config = dict(
    n_layer=13,
    d_model=96,
    n_head=3,
    n_kv_head=1,
    head_dim=32,
    d_mlp=384,
    vocab_size=4096,
    activation='gelu',
    norm='layernorm',
    norm_place='pre',
    norm_eps=1e-06,
    positions='learned+rope',
    rope_base=52400.0,
    rope_fraction=1.0,
    qk_norm=False,
    attn_scale=0.177,
    bias='none',
    tie_embeddings=False,
    parallel_block=True,
    init='uniform',
    init_std_qkv=0.0819,
    init_std_o=0.0,
    init_std_up=0.0819,
    init_std_down=0.0,
    optimizer='adamw',
    lr=0.00325,
    beta1=0.9,
    beta2=0.98,
    weight_decay=0.043,
    lr_head=0.00642,
    warmup_steps=556,
    schedule='wsd',
    decay_fraction=0.908,
    decay_shape='pow',
    final_lr_fraction=0.0,
    batch_tokens=16384,
    seq_len=1024,
    doc_mask=False,
    train_tokens=104000000,
    steps=6348,
    dataset='wikipedia_en',
)
Each number is 128 + 32 x the weight over its row's rms, rounded and kept within 0 to 255. Layers, rows and columns count from 0. The size above them is the row's rms in percent of the matrix's.

# layer 8 attention output (transposed), 96x96, rms 0.153, rows 3-31,34-63,66-95, columns 48-95
size [126 114 123 136 130 121 116 126 133 137 119 131 117 123 140 140 132 122 120 126 130 132 126 116 139 126 127 127 121  91  86  88  95  95  93 100 100  93  95  89  94  91  92  94  97  95  97  95  97  96  94 103  96  90  95  98 101 100  83  74  66  70  81  82  70  64  73  76  64  69  76  69  66  74  63  65  78  67  71  67  71  79  71  67  79  72  71  67  66]
[[132  37 138  92 149 196 123  98  85 108  66 167 168 129  80  76 105 158 122 189 147  90 122 161 110 108 132 128 119 157 129 172 107  72 170 121 130 112  77 107 119 137 160 121 177 121 134 170]
 [138 129 112 145 110 169 104 191 156 122  97 124 121 158 140 181 132 142 101 131 108 122 146 102 162  73 100 140 143  75 162 105 142  89 167 146  91 163 105 130 111 126 124 168 145  74  84  96]
 [130 137 135 145 121 210  91 133  92  84 139  77 114 157 170 153 132 122 111 180 135  86 156 105 133 138  89 107 125 161 156 101  97 112 106  85 113 129 186 173  74 118 167 131 142 154  81  64]
 [108 110 138 166  61  85 169 109 127  94 103  89  99 121 164 114 127 109 170 144  98  89  82  87  93 164  63 114 149  86 130 117 165 163 199  58 150 164  95  97 137 151 126  99  96 182 150 141]
 [116 138 114 118 130 113 144 156 151 163 131  75  84 131  96 159 137 118 178 149 133 193 165 109 120 140  83 198 111 133 161 120 110 114 116 101  91  76 141 187 131  92 160 116 157 150 141 116]
 [172 116 124 125 147 122 176 172 193  96 143 143 107 201 102 181 133 114 136 108 137 112  99 100 142 106 105 122 126 141 131 225 127 126 108  98  71  71 101  89 131 132 151 155 136 113 117 182]
 [157 185 102 112 119 128 122 134 124 180 187 125 151 146 111 144 109 116  77 150  99 130  95 128 153 157 159  60 188  91 142 117 114 110 158  88  99 117 101  86 165  92 167 104 131 116  76  73]
 [150 136 128 113 133 145 149 180 131 126 154 145 132 168 146  92 103  96  97 187 100 115 154  90 166 143 180 134 104  86 134  39 134 124 115 110 121  96 131 110  97 104 117 170 150  66  89 117]
 [150 170 170  99 149 179 142 180  92 112 134  86 121 136  93 103 176  84 107 173 130 101 132  94 112 190 220 182 118 151 146 122 122 111 127  92 133 126  97 188 169 157  88  69 137 142 107 141]
 [161 131  95 107 190  90 179 125 110  82 119 121 177 149 127 123 139 109  81 128 101 125 102 182 131 142  81 165 135 170 138 116 122 155  88 117  62 128 114 144 167  92 190 120 145  99 141 133]
 [ 96  91 104 164 121 112 149 114 158 111 170 151 152 126 177 120 129  52  68 168 106 155 115 103 166  97  98 131  60 100 201 103  61  89 111 111 164 187 123 111 203  49 119 162 129 142 122 130]
 [133 134 130 130 131 166 139 102  91 102  98  60 151 130 113  91 139 100 160 157 116 120  89  88 130 134 133 105  91  81 158  88  89 148 127 151 182 101 144 165  70 139 101 102  78  79 149 158]
 [142  84 193 158 132 135 136 118 111 124  73 180  88  46 155  99  68 117 102 145  88 144  90 113 126 118 153  85 131 132 134 147 151 113 175 128 140 149  97 155 131 160 148 143 170 102 161 167]
 [ 80 141  88 150 105  99 117 105  80 187 161 154  65 151  96 111 169 178 127 101 117 163  59  65 148  77 150 117 109 144 125 152 138 156 142 127  98 119 106 136 117 103 125 140  68 130 119 165]
 [160 101 115 144 197 127 117 123 134 109 171 160 103 128 156 154 107 207 118 155 107 144 104  95  75 123 112 146  79  96 115 168 126 132 108 127  90 200  98 121 124 150 111 156 103 122 152  80]
 [107 165 119 160 162 138 147 118 134 145 106  73 137 114 144 150 168 124 103 104 133 121  89 172 148 118 133 146 117 138 138 154  83  68 108  71 107 151  61  88 121 156  70 181 161 165 197  78]
 [111  84 124  67 146 155 152 126 101 146 125  87 127 131 157 153 197  56 149 170 127 114 112  64 117 167 129  61 122 159 123 191 100 153 147 126 164 169 104  53 147 169 172 129 148  74 136 143]
 [172 112 136 134 137  96  74 125 140  87 102 185 108 186 118 148  73 151  64 110 117 134  97 148 166 178 158 137 109  86 105 213 122  85 152 127 167 112 147 173  62 101  91 102 112 149  69 117]
 [152 152 121 108 173 168 106 149 122 169 165  78 130 122 113  96 143 116 130  72 134 182 102  81 103 121  96 144  90 112 147 132 157  69 158 115 199  81  58  75 139 115 139 162  89 111  76 138]
 [106  80 178  91  83 172 102  98 131 136  62 109 125 138  97 118 157  64 102  79 131 159 110 165  67 157 112 140 158 160  91 138 113 110 112 157  95 156 122 165 115 108 152 167 156 178 131  81]
 [ 69 128  99 127 163 120  88 109 149  93 119 144 156 181 123 112 213 164 128 177 138 168 142 178 111 112 116 156 149 131 144 175 162 111 150 121 185 149 124 136  55 146 156 141  88  85 113 156]
 [151 159  91 139 104  89  63 126 120 150 119 152 107  64 138 185 147 113 163 182 131 155 143 171 103 133 196 162 198 128 155  82 186 186  60 120 140 158 119 100 126  95 111 201 145 192 101 125]
 [237  80 121 189 139  70 120 119 103 174 117 103 156  93 130  93 140 104 135 131 144 120 135  56 141 135 149 140 132 125 122 159 145 143 126 137 146 173 102 155 123 124 149 162 115 149 173 105]
 [103 106 119 113 125 100 150 136 131 143 131 106  99 175 131  88 181 182 150 122 151 129 127 143 163  34 153  87 198 163  78 130 105 173 114 100 195 168 134 100 115  84 140  66 108 147 174  78]
 [ 77 159 113 146 143 143  85 120 117  96 120 125  47 151 148 120 118 144 208 177 139 164  89 125 174 155  96 106  82 100 129  95 131  90  88 113 147 100 111 162 170 139 135 167 159 180 147 154]
 [108 136 204 129 180 138  95  73 188 145 111 125  42 113 106 118 111  84 153 135 175 152 148 124  97 117  65 139 120 146 155  93 103 120  89 154 164 122 168  97 161 157 121 135 153 124 166 112]
 [101 158 105 126 118 111 172 138 113 218  95 152  98 159 110 126 128 133 105  93 111  98 163 128 121 125 116  78 157 183 174  94 117  46 169 102  98 211 120 151 135  92 155 216  79 112 123 190]
 [102 152 139 155  77 120 122 249 125 130 103 146 175  98 134  76 117 125 158 117 121 156 102 135 125  53  96 107 159 139 118 143 158 153 124 126 107  80 115 166 167 201 177 106 106  74 109  77]
 [151 138  99 135 129 126 156  35 158 104 152  97  71 168 159  75 128 135 163  88 129 117 154 150 169  99 146 113 129 197 105 110 146 115 103 187  79 124 113 139 132 202 110  98 106 126  82 106]
 [166 114  66 104 132  95 120 142 141  70 172 109 123 103 128 126 159 108 134  94 114 133 153 167 136  74 168  96  59 175 137 133 159  86 197  94 126  73 157 137 113 129 149  90  86 153 162 152]
 [118 109 151 106 125 187 133 138  95 127 126 154 146 161  80 112 118 159 113 180 160 120 107 171  74 166 112 142 107 177 145 149 123  49 176 126 115 149  81 118  88 118 179 104 139  94  97 146]
 [127 147 112 154 123 164  85 183 154 116 121 131 132 126 152 176 149 136 127 122 136 157 140 128 150 113 152 137  99  84 163 114 136  83 149 117  96 176 108 117  88 162 120 153 148  87 111  92]
 [141 129 120 166 135 192 106 134 105  85 159  89 116 156 148 137 146 134  99 147 124 107 136  99 137 153 128 102 125 223 143 109 112  93  99  72  99 116 164 169  99 148 143 100 113 153  56  72]
 [ 88 129 140 145  51  87 183 113 144 124 116  85  97 108 155 112 164 102 142 151  72  76  91  98  90 174  79 122 134  76 134 121 166 136 193  97 128 140  96 110 121 144 129 100 111 200 142 140]
 [ 87 106 110 115 144 137 165 149 141 183 130 115  74  59 100 131 157 142 180 150 132 188 141  95 149 169 103 160 111 135 116 111  95 117  84 102  89  72 152 172 119 103 167 137 164 184 133 128]
 [154 126 122 110 137 139 164 198 187  92 161 133  80 200 105 174 166 112 111 106 133  98 119 117 159 124  93 125 153  93 161 200 124 129 109 108  92  99  92 105 110 122 147 152 120 106 126 188]
 [168 151  82  76 127  89 118 130 107 209 185 131 142 150 118 143  89 100  91 159 129 136 120 159 161 112 117  76 147 123 138 132  99 137 167 128 114 115 120 124 157 118 166  99 108 105 137  97]
 [161 105 142 139 139 161  93 143 121 121 119 137 118 176 177  79  99  64 117 156 136 125 179 135 189 104 176 137 102 132 118  36 140 146  84  96 119  78 116  94 124 107 137 123 130 103 159 127]
 [152 143 163 107 145 173 106 178  89 114 140 103 134 124  93 116 153  71  82 178 125 124 177  99 128 163 225 144 127 146 185 127 138 109 139 103 153 143 101 156 187 130  76  74 144 108 151 156]
 [145  86 107 101 173 111 177 101 122  64 105 113 162 141 154 123 131 113  77  99 102 122  78 212 174 148 105 156 123 173 104 100 129 143  86 120  76 134 146 100 171 115 133 151 163 121 145  95]
 [133 111 145 152 129 130 130 101 123  82 140 140 124 159 171 133 111  62  68 144  96 146 140 112 158  84 115 135  62 164 200  90  66 100  67 127 172 173 100  84 183  87 104 153 112 130 106 132]
 [135  87 144 149 129 162 104 114  97 106 111  76 175 148 123 103 146 102 150 166  87 135 119  69 122 122 168  93  95  86 180 101 105 133 117 112 153  90 117 192  66 141  92 127  82 102 189 164]
 [126 152 190 146 149 139 159 112 109 115  73 183  78  80 135 113  61 117  82 154  96 150 117 172 125 143 139  70 132 103 167 141 136 103 157 124  98 132  85 128 147 122 145 119 155  68 138 160]
 [102 133  90 152 116 123  80 101  66 193 152 159  61 126 112 121 138 114 157 120 111 145  90 113 193  59 152 124 123 129 145 185 112 168 160  91  98 122 125  87 152  86 141 120  86  96 151 136]
 [147  70 142 156 190 179  77 103 140 108 139 156 115 126 159 120 106 187 151 144 126 145 115 127  95 115 135  99  83 103  94 163 108 137 112  90 110 181 140  94 152 155 119 141  81 123 164  77]
 [100 206 130 134 153 104 154 114 141 156 107  71 156  97 182 136 168 132 105  96 101 111  97 158 132 130 112 170  86 139 112 133  92  90 124 116 125 174 113 108 113 156  83 160 150 181 194  74]
 [102  55 116  57 172 148 154 117 111 160 144 113 116 119 185 157 205  71 158 150 143 139 108  81 111 169 180  57 111 150 135 164  89 134 114 112 149 149 108  60 133 162 165 119 137 113 161 136]
 [179 149 147 132 128 121  70 120 114  97 103 177 114 154 119 151  52 140 100 120 130 153 122 208 191 153 111 117 113 124 132 217 117 116 155 115 186 139 127 133  53  95 130  72 104 120 101 116]
 [172  98 116 123 172 163 102 157 128 147 166  80 117 109  98  79 128 124 122  81 110 178 100  53  90 126 113 137  91 145 142 121 142  70 114 125 192  76  94  97 114 142 135 165  75 137  78 155]
 [108  87 155 108  68 157 122 107 155 135  92 102 137  86  86 107 181  64 146  95 120 172  88 167  92 144 142 153 141 173 121 127 104 145 120 156  85 164 125 118 126 125 125 164 119 195 147  72]
 [ 89 110 137 134 148 137  76 101 141  87  98 117 149 139 123 106 190 140 155 165 133 159 167 156  98  88 158 145 182 122 164 178 155  72 130 119 154 152  96 122  74 157 141 142 125  99 112 104]
 [146 177 101 183  81 121  86 122  92 135 105 148  99 108 107 181 125 123 179 191 142 166 142 217 142  83 178 159 181 153 173 113 132 182  82 122 124 146 119  84 137  86  79 205 124 124  64 126]
 [246  89 119 142 135  62 143 157 115 171 129  70 166 129 106  98 141 146 107 117 116 144 130  71 134 140 144 124 124 117 119 145 136  85 130 167 155 153 108 158 136  99  99 140 119 136 144  99]
 [100 121 118 110 123  87 104 122 129 141 150 114  93 198 125 128 194 159 153 105 155 113 138 175 169  51 145 105 221 191  89 145  85 140 109 110 196 176 118  88 116 101 143  65  75 146 151  77]
 [ 63 133 109 134 161 125  67 130 110 119 115 146  85 123 148 131 133 156 187 170 134 151 113 101 140 150  99 111  90  91 132 100 122  92  85  65 119 110 114 184 169 156  97 152 190 164 110 126]
 [125 139 158 111 178 131 124  79 157 121  77 153  51  95 110  92 100  90 111 160 164 179 144 134 108 155  55 161 123 149 132 124  94 120  96 154 146 102 120  84 153 139 153 125 112 143 133 122]
 [110 167 124  88  94 123 168 152 116 188 101 119 106 135 116 110 111 151 124  93 126 115 148 129 130 159 113  65 119 230 155  91 126  61 148 114 115 209 133 141 150 115 151 204  65  92  99 156]
 [117 125 129 112 117 109 105 196 124 139  65 151 184 105 166  81 111 128 138  76 117 148  84 118 115  64 124 105 153 109 117 151 141 143 131 144 113  64 119 165 133 177 139 128 170  89 153  57]
 [138 117  83  97 143 112 163  44 140 138 147 160  86 139 174  62 157 138 158 114 140 136 168 148 164 105 156 107 109 140  93 109 166 130 120 176  90 137 135 144 118 193 129  90 120 157 127  89]
 [ 95 179 141 147 134 156 118 178  50 186  98 154 148 145 102 106 112 185 105 153 113 134  83 111 118 198 105 142 155  39  91 136 159 175  59 132 173 121 101 192 141 105  99 136 132 138  83 134]
 [129 125 137 123 181 121  92 111 130 180  91 116 109 120 186  81 154 144 151 118  56  83 144 118 123  87 123 120 124  68  90 100 114 169  78 144 166  96 134 125 152 189 101 128 147 145 189 152]
 [130 128 120 106  98 109 136  89  56 142 109 163 137 126 159  75 103 116 126 114 111 116 154  99 106 146 147 105 116 123 106  96 172 149 156 132 191 140 171 110 200  39 132 110 146 147 173 155]
 [130 151 189 160 130  83 102 105 154 118 103 147 178 102 110 144 114 105  98 125 140 159 102 161 118  92 160 158 142  48 101 213 177 124 132 166 189 140 127  53 143  96 117 139 141 119 148 179]
 [195 108 147 140 134 135  70 137  80 169  86 151 139 150 163 162  97 104 131 137 132 159 120 137 210  32 217 136 118 161 141 148 107 101  83 141 123 154 129 132 133 113 134 132 177  99 206 142]
 [152  91 182 111 102 108 108  87 148  66 149  96 202 180 135 107 115  73 101 103 175 142 122 157 166  72 166 113 116 104 154 157 112  59 168 172 129 114  97 104 147 185  95 135  76 124 144 105]
 [117 175 139 157 150 109 146  92  80 150 120 170 197 150 146  74 116 149  84 135 150 122 106 100  90 135 145 119 109 119 102  74 120 133 101 131 112 156 222 177 131 113 146 135 150 171 152  94]
 [123  68 147 208  91 162 116  90 136 101 112 158 109 105  77 174 124 162 195  80 146 126 122  87 128 151 136 173 116  62 111  90 113 115  73  91 114 132 124 119 118 115 100 189 182 166  95 138]
 [105  99 124 115 109 123 133  99 128 125 194 142 188  82 102  82 139 163 122 105 128 131  82  54  93 154  71  91 123 111  89 205 102  84 183 117 118 166 182 137 131 180 100 134 114 159  66 115]
 [ 99  80 123 162  97 139 112  65 109 173 170 154 109  96 115 110 137 163 151  92 162 124  33 166 150 124  69 151 118 151 110 141 119  97 107 108 153  87 148  97 101 126 148 176 213 159  79 128]
 [124 123 131 167 113 161 106 130 116 171 169 126 129  56 105 150 112 165 150 118 154 180 182 157 116  70 161 105 114 156 143 129 103 195 153 149 144 162  83  88  92 107 121 111 121 105 146 163]
 [112 111 132 104 132 132 123 137 134 138 117  94 150  89 119 158 168 155 166 102 145 153 121 174  69 148 111 136 167 103  28 158 174 116 141 104  96  90 156 138  85 131 150 105 132 130 203  74]
 [111 134  91 112  95 106 162 122 176 146 153 139  84 140 155 152 148 123  50 138 120 135  81 142 105 112 154 185 151 135 144 128 149 131 188 120 119 159 165 113 163 123 171 106 108 140  90 131]
 [ 83  77  64  79 153 131 160 163 152 125 139  28 135 146 148 130 166 165 130 109 112 133 119 132 139 122  80 120 180 111  99 126 151 157 104  97 115 139 155 144  64 132 158 145 111 154 130 145]
 [159  90 130  72 132 170 206 145 152 123 142  83 162 112 128 124 106 140 100 127 134 164 134 134  76 139 118 101 132 134  67  67 151 116  97 135 160 118 192 117 102 159 111  91 127 157  93 103]
 [102 129 143  94  70 142 120 109 171 140 104  79 125 111 133 168  95 112 119 123 159 147 166 179 152 164 143 139  50 177  69 121 172 100 101 123 139  95  95 101 100 119 121 112 147 134 111 153]
 [192 108 167 132 143 129  55 199 115 165  91 170 100 152  57 154 107 113 183 185 143 154 179 102 170 139 123  86 156 157 138 138 119 106 122 158  99 119 100  97 141  64 178 135 160 118 154 149]
 [145 171 117 153 116 139 162 129 145 112 113 131 150 170 117  81  89 186  68 113 101 122  96 191 161  79 105 184 130  43 160 108 125 112 158 169 146  87 133 135 143 109  88 147  95 172 120 104]
 [ 67 122 139 175 100 175  90 109 156 138 112 110 135 109  95 155 138 119 142 161  68  97 138 128 105 132 195 108 124 150  51  96 134 141  84  66 147 121 165 113 156 156 130 205 119 137 129 131]
 [152 160 133 113  80 112 149 126  99 140 100 183 132 138 142 163 126 102 150 185  76  99 115 188 121 112 139 129 115  92 125 158  93 143 162 116 116 152 149 170 177 109 159 113 110 103 127  68]
 [145 183 119 147 194 106 156 148 168 119 133 156 106 191 103  80  56 128 122 131 123 131 177 127 139 137 131 137 113  95 126 132 153 136  89 105 163  89 172 105 150 142 157 109 147 106  89 146]
 [170 116 118 153  75 141  86 122 148 150 149 139 113 128 144 102 103  95 130 125 140  71 115 127 155 133 145 142 127 165 146 110 143 105 125 137 103 116 125 150 169  97 136 114 119 138 126 167]
 [114 101 158  87 135 168 177 160 123 115 192 104 189 104 153  85 128 112 104  74 114 107  97 113  95 142  64 151  96 109  74 133 144 126 174 100 108 151 124 177  73 151 130  79  97 153 154 107]
 [ 43 165 117 123 167 132 124 101 151  28 163 139  95 127 134 141 154 133 159 144 126 117 150 186 101 113 120 133 146 105 127 128 149 139  81 112 176  70 125 114 138 134  97 133  68 139 167 150]
 [159 147 123 182 139 144 157  77 150 133 123 155 201 132 144 129 106 104 100  93 133 171 140  86  70 167 158 126  62 134 107  92 178 169  98 119 127 110  91 157 139 122 123 165 128 128 134 118]
 [155 169 173 112  94 116 214 125 132  92 181 108 123 162  88 182 110 136  95  84  89 146 149 111  71  95 125 147 108  90  72 134  85 103 174 155 134 137 133  85 140 135 190 109  85 123 196 169]
 [139 122 108 125  89 132 149 178 113 136 129 117 156 187 134 145 103 158 150 136  99  82 128  86 148 134 151 117 161  86 127 129 149 117 162  88  85 156 158 154 119  85 123 104  77 106 134 168]
 [138  95 139 151 155 145  93 124 104  83 124 142  79 101 169 129 107  59 161 140 154 163 153 165 123  93 120 177 169  32 109 148 139 163 129 115 151  73 106 125  94 134 114  78 133 127 162  95]
 [130 172 112 138  97 116 134  66 106 138 192 105  83  92 126 125 142 123 141 115  93 124 169 148 137 137 133 111  91 172 164 138 130 121  92  77 174 156 114  79  99  98 121 102 126 116 134 205]
 [140  96 142 178 110 132 161 176  89 107 107 137 128 120 108 153  81 154 116 159 148 144  81  95 122 125 125 130 165 115 134 159  78 176 156  74 111 159  93 134 121 125 139 135  71 121  86 112]]
# layer 8 attention value, 32x96, rms 0.161, rows 3-31, columns 48-95
size [ 92  95 102 100 103 103  92  98 107 105 100  98  94  99 105 108 101  93  99 100 105 102 101  94 110  97 102  99  98]
[[126 185 150 134 128 101 201 133 154  66 128 109 143 116 110  86 162  97 128 124 163 150 157 137 175 195 117 126 131  93 157 138 116 133 140 129 130 140 183 104  84 134 105 106 116 138 141 134]
 [125 145  92 185 121 119 152 118  75 121 128 109 168 128  54  87 121 120 165 159 105  60  68 123 169 162 108 130 120 163 143 185  94 134  99  87 135 132 106 123  71 198 144 184  97  71 120 140]
 [108 109  76 110 112 130 112 103 158 110 127 151  88 118 118  91 115 162 134  90 104 163  97 132 132 168 152 200 106 133 129 117 105 131 185 126  75 106  72 191 196 113 132 185 117  91 147 156]
 [128 103 150 103 141 131 104  74 162  90 167 152 187  89  41 140 150 160  93  53 137 129 156 174 111 182 137 160 130 158 107  93 163 125 112  68  92 101 138 167 101 108 126 136 125 108  66 120]
 [134 147  98 158 130 105 109 134 124 111  93 163  67 118 145 143  95 162 141 198  94  75  97 165 117 166 126 143 104 168  88 125 127 144 113  77 143 122  73 109  71  76 126 171 144 138 102  95]
 [ 83 138 122 116 112 151  32  69  81  91 135  86 129  81 157 109 159  99 130 150 120 115 128 185 160 140 129 172 165 132 112  72  97 124 139 162 166 133 100  73 114 203 168 109 134  61 143 142]
 [123 142 163  71 145 117 128 193 149  68  99  81  87 157 117  99 150  90 117 132 106 143 112 111 109  65 120 134  89 218 147 173 168 111 145 146 113 171 124 163 118 188 128 100 136 139 152 156]
 [147 124 106 119 134 122 120 121 128 149  81 112  89 120  60 172  87 104 144 161 111 174 142 176 136  95 183 128 133  87 174 160 140 142 110 187 108 128  78 206 163 109 151  78 138 163 164 152]
 [128 143 147 192  99 134 117 117 157  69  88 142 124 120 186 144 144 158 137 165 110 183 230 102  96 138 119  67 147 111 109 185 121 144 185 114  79 173 143 113 162 134 155 116  88  94 112 130]
 [ 91 128 136 106 120 136  85  97 177  96 154 167  54 115 139 126 123 130 156 104 126  78  81  99 154 148 155 117 145 106 169 128 149  88 165 130 161 104 163 136  71 179 120 144 109 165 121 114]
 [168 151 146 107 127 116 147  85 149 112 153 185  76 118 100  91 141 149 118 119 150  84 162 168 118 135 181 111 137 130 119 140 144 181 151 158 140 133 121 107 159 225 120 151 178 115 100  87]
 [136 134 101 120 147  96  86 148  81  88 125 194 182  86 162 178 105 130 145 105 136 164 185 143 189 124 112 119 148 129 116 139 130 144  75  90  82 125 128  55 128 179 145 198 138 139 158  74]
 [117 168  79 146 121  96 139 130 179 111 144 116 174 174  79 118 120  94 150 179 137  96  97 127 129 149 130 112 130 101 152 139  72 118 114 151 122 164 130  73 141  53 121 152 159 141 110  77]
 [155 164 172 178 176 132  93 148 172 133 123 127 150 116 184 108 111  74 148 113 128  90 152 149  63 185  48 109 125 109 160 130 126 133 112 156  92 127  86  51 165 130 131 155 184 139 145 118]
 [103  96  93 207 143 132 148 146  85 148 163 110 140 156  76 102 156  42 143 135 100  85  95 108 159  69 152 106 169 141 114 110  94 149 181 158 124 113 161 143 146 114 160 155 161 117 113 183]
 [120  87  54 109 109 120 115 120  94  77 141 166 187 159 151  74 129 138 113 102  98 123 158 112  54 131 240 119  85  81 151 116 173 135 182 115 118 138 173 159 151 157 142  62  90 127  79 133]
 [123 138  86 120 110  91 124 132 196  98 146 135  97 131  96 163 158  97 123 172 146 125 103 123  57 138 141 136 150 146 135  84 162 150  86 102 158 123 166 154 118 152 126 103 155  51 137 120]
 [ 94 159 157 131 131 142 187 157 123 129 147 178 119  95 180  61 131  82 161 127 149 100 154  88  90 112  45 173 151 131 171 148  95 103 170 169  98 154  76 150 151 161 162 102 140  90 161 139]
 [156  92 130 157 144 157  87 146 178 104 157 131  99 149 171 116 127 158 105 116 125 102 185 104 159 158 134 131 159 199 144 124 123 146  48 116 126 137 174  70 126 168 137 108 179 141 155 173]
 [156 107 111 114 120  99 166 182 119  92 153 118 106 102 201 143 140 220 154 159 127 110  48 104 110  78 118  98 120 101 173 125 113 113 187 100 112  97  56  98 172 183 115 109 103 148 150 163]
 [139 127 151 170 105 138 163 192 105 235 163 138 125 103 124 171 107 106 124 106 133 140  93  93 157 104 131 166 103  87 108 124 105 156 136 145  78 117 154  88 142 116 103 108 177  75 137  47]
 [ 95 118 126 153 118 109 121  56 142 175  99 148 128 113 107 130 121 152  93 177 141  85 161  82 171 122 108  44  93 138 182 160  60  90 116 149 123 138 104 152 164 106 121 141 122  52 156  90]
 [ 92 157  82  59 162 158 134 102 156 164  88 129 120 207 126 126 101 114 101 125 140 101 146  64 139 105 114 106 101 146  95  81 111 111 199 109  90 139 141 146 104 151 146 112 147 147 144 167]
 [112  60 109  96 120 142  72 161 156 152 102 110 131 100  79 111 100  73 105  89 157 146 120 108 101 178  90 128  98 100 143 170 135 104 104 148 108  91 172 102 165 158 138 167 144 126  86 177]
 [142 136  57 145 128 120 131 155 146 177 108 116 144 108 191  92 144  91 111 144 159 117 128 192 112  84 216 136 146 185 143 193 149 146 139 148 119 134 146 102 101 111 113 183 115 110 106  54]
 [ 71 203 110 112 148 106  88 138 136 101 119  88 178  91 118 142 150 132 123 123 149 136 109 137 133 142 207 169 135 126 163 117 109 119 166  88 117 106  97 170 124 122 138 118 129 164 145 124]
 [171 104 203 138 135 159 140 128 175  96 129 122 163 138  79 144 141 148 157 141 130 208  47 141  84 167 145 138  76 171 131 118 110 116 123 112 126 150 141 118 175 177 143  82 161 126 135 119]
 [145 116  73 150 165 156 105  64 109  77 122 164 120 180 110 161 121 143 103 131 152 117 113  73 144 180 131 148 148 109  74  75 128 119 178 151 141 124 189 138 128  60 108 174 107 164 152 144]
 [151 137 150  85 137 130  88 178 126 167 139 124 205 109 200 151 147 122 143 142 110 157 125 149  79 215  88 147 125 121 148 127 130 106 127 137 149  99 161 144 108  25 125  98 127  66 135 190]]
# layer 8 MLP up, 384x96, rms 0.153, rows 0-9, columns 48-95
size [ 97 104 101  90 121  94  97 113  86 110]
[[ 80 171  89 160 165  97  91  84 116 107  78 142 169 122 142 104  97 116  84 105 150 149 106 157 101 107 156 102 154 154 125  43 123 125 113 173 123  80 158 115 179 147 103 128 129  84 139  76]
 [144 147 105 133 155 119 158 130 121 118  84 139 109 157  77 103 127 142 141 149 167 139  77  76 134 147 135 117 131 146 142 133 106 148 125 145  92 114 153 121 147 119 100 184 141 121 181 102]
 [122 145 159 103 153  51  98 118 124  98 137 112 159 138 144  79 155 151  92 144 184 127 102 169 149 146 148  76  98 139 128 123  95 186 165 151 132 173  78 155 121 164  96 139 106 178 108 147]
 [ 70 141 147 139 141  96 138  82 132 169 112  89 120 153  98  73 222 163  94 138 149 133 196 139 142 156 141 118 152 146 118  79 141 146 134 102 155  95 121 152 103 156 112 156 182  83 127 163]
 [ 81 151 137  94 152  51 118 127 123 150  94 141  96 136  96  99 119 153 125 120 164 198 107 106 100 117 117 156 146 120 210 102 104 106  66 154 180 120 124  99  67 113 122 139 150 180 161 127]
 [140 165 133 139 114 125  73 161 123 119 125  83 177 174 123  86 143 148 107 112 136 110 101 129  86 162 120 118 188 118 158 127 138 153 199 133 165  86  86  61 137 103 119 192 155 178 101  77]
 [161  97  86 137 186 110 103 162 163 156  63 158  97 194 110  71 147 171  97  92 105 175 110 100 174 103 131 109 135 127 167 124 104 139 129 130 131 119 149 126  60 129 124 157 181 134 159 117]
 [105 117  90 113 198 132 166  94 167 119  72  76 141 119  96 107 107  97  92 113 191 115  62 118  97  95 130 108 206  80 123 108 121 205 144 181 120 112  82 130 162 189 109 153 163 114 152 143]
 [124 127 111  95 156  93 126 127 106 139 139 165 155 109 189 132 145 107  68 142 177 163 143 131  86  96 115 187 163 135 144 172 115 178 116  97 162  85 142  85 112 108  80 125 148 137 156 143]
 [121 126 116  92 137 116 150 101 175 140 113 121 161 137 145 144 178 144 137 111 158  85 135 116  84 122 117 112 118  82 165 131 163 138 121 102 150 116 137 115 106 146  91 143  75  88 136  75]]
# layer 8 MLP down (transposed), 384x96, rms 0.13, rows 0-9, columns 48-95
size [ 92  88  89  90 138  94 104 114  77 114]
[[125 149 141 125 116 117 156 142 156 137 124 187  92 154 169  78 121 148 113 197 157 146 155 136 127 169 138 113 149  84 124 116 178 154 171 158 123 157 158 162 181 151 110 109 111 168  59 155]
 [108 190 140 136 111 108 107 100  99 156 143 155  90  92 109 196  42 135  89 150 193 100 103  88 176 100  92 193 114  96 108 143 103 103 143  99 116 191 132 147 110 135 113 117 110 130 177  78]
 [164 151 141 218 187  81 138 155  94 137 109 154 107 167 171 153 128  61 110 113 125 114 149 112 118 113  70 157 144 134  99 134 117 107 103  64 180 108 114 139 108 167 127 112 105 118 171 123]
 [164  93  70 155 159 129 109  97 166 129  79  71 102 189 143 155  72 139 118 128  76 128 159 136 158 154 145 139 108 105 104 116 144  82 138 156  92  94 175 122 120 154 106 178  87 119 119 132]
 [178 125 134 134 115 101  59 141 146  44 103  90 131 111 139  89 105 124 132 104 132 118 147 141 112 156 139 117 112 199  54  80 142 123 140 209  92 166 114 147 130  77 129  79 152 177 114 158]
 [164  99 107 154 182 155 175 146  89 136 181 138  84 137 144  93 105 133 140 132 149 113 164 131 102 146  94 175 122 132 107 179 101 181 135  91 102 107 173 107  38  93 125 115 178  84  69 160]
 [198  69 134 130 117 140 134 135 109 147 105 130 148 107 161 132 101 116 151 128 151 100 103 173 212 101 144 100  71 108 143 140 111 139 158 120  57 115  85 153  95 170 142 102 105 132 106 179]
 [ 40 148  73 161 130 159 139 108 120 147 123  91 123 117 134 152  89 152 147 102 127  30 120 125 173 112 143 162 134 114 150 154 107 160  99 112 185  71 115 127 165 156 132 107 145  83 148 145]
 [ 79 100 152  91 111 109  98 127 194 148 120  99 100 157 135 106 179 156 168 126 150 132 133 121 161 144 184 102 126 115 118 137 165  92 168 180  95 114 131 150  68 114  98 118 140 141 150 157]
 [134 132 132 184  68 121  66  90 125 175 113 137  91 161 145 109  42 195 103  94 147 181 126 166 144 141  98 134  95 134 148 133 161 119 198  89 131 131 145 178 102  76  96 152 122 142 116 129]]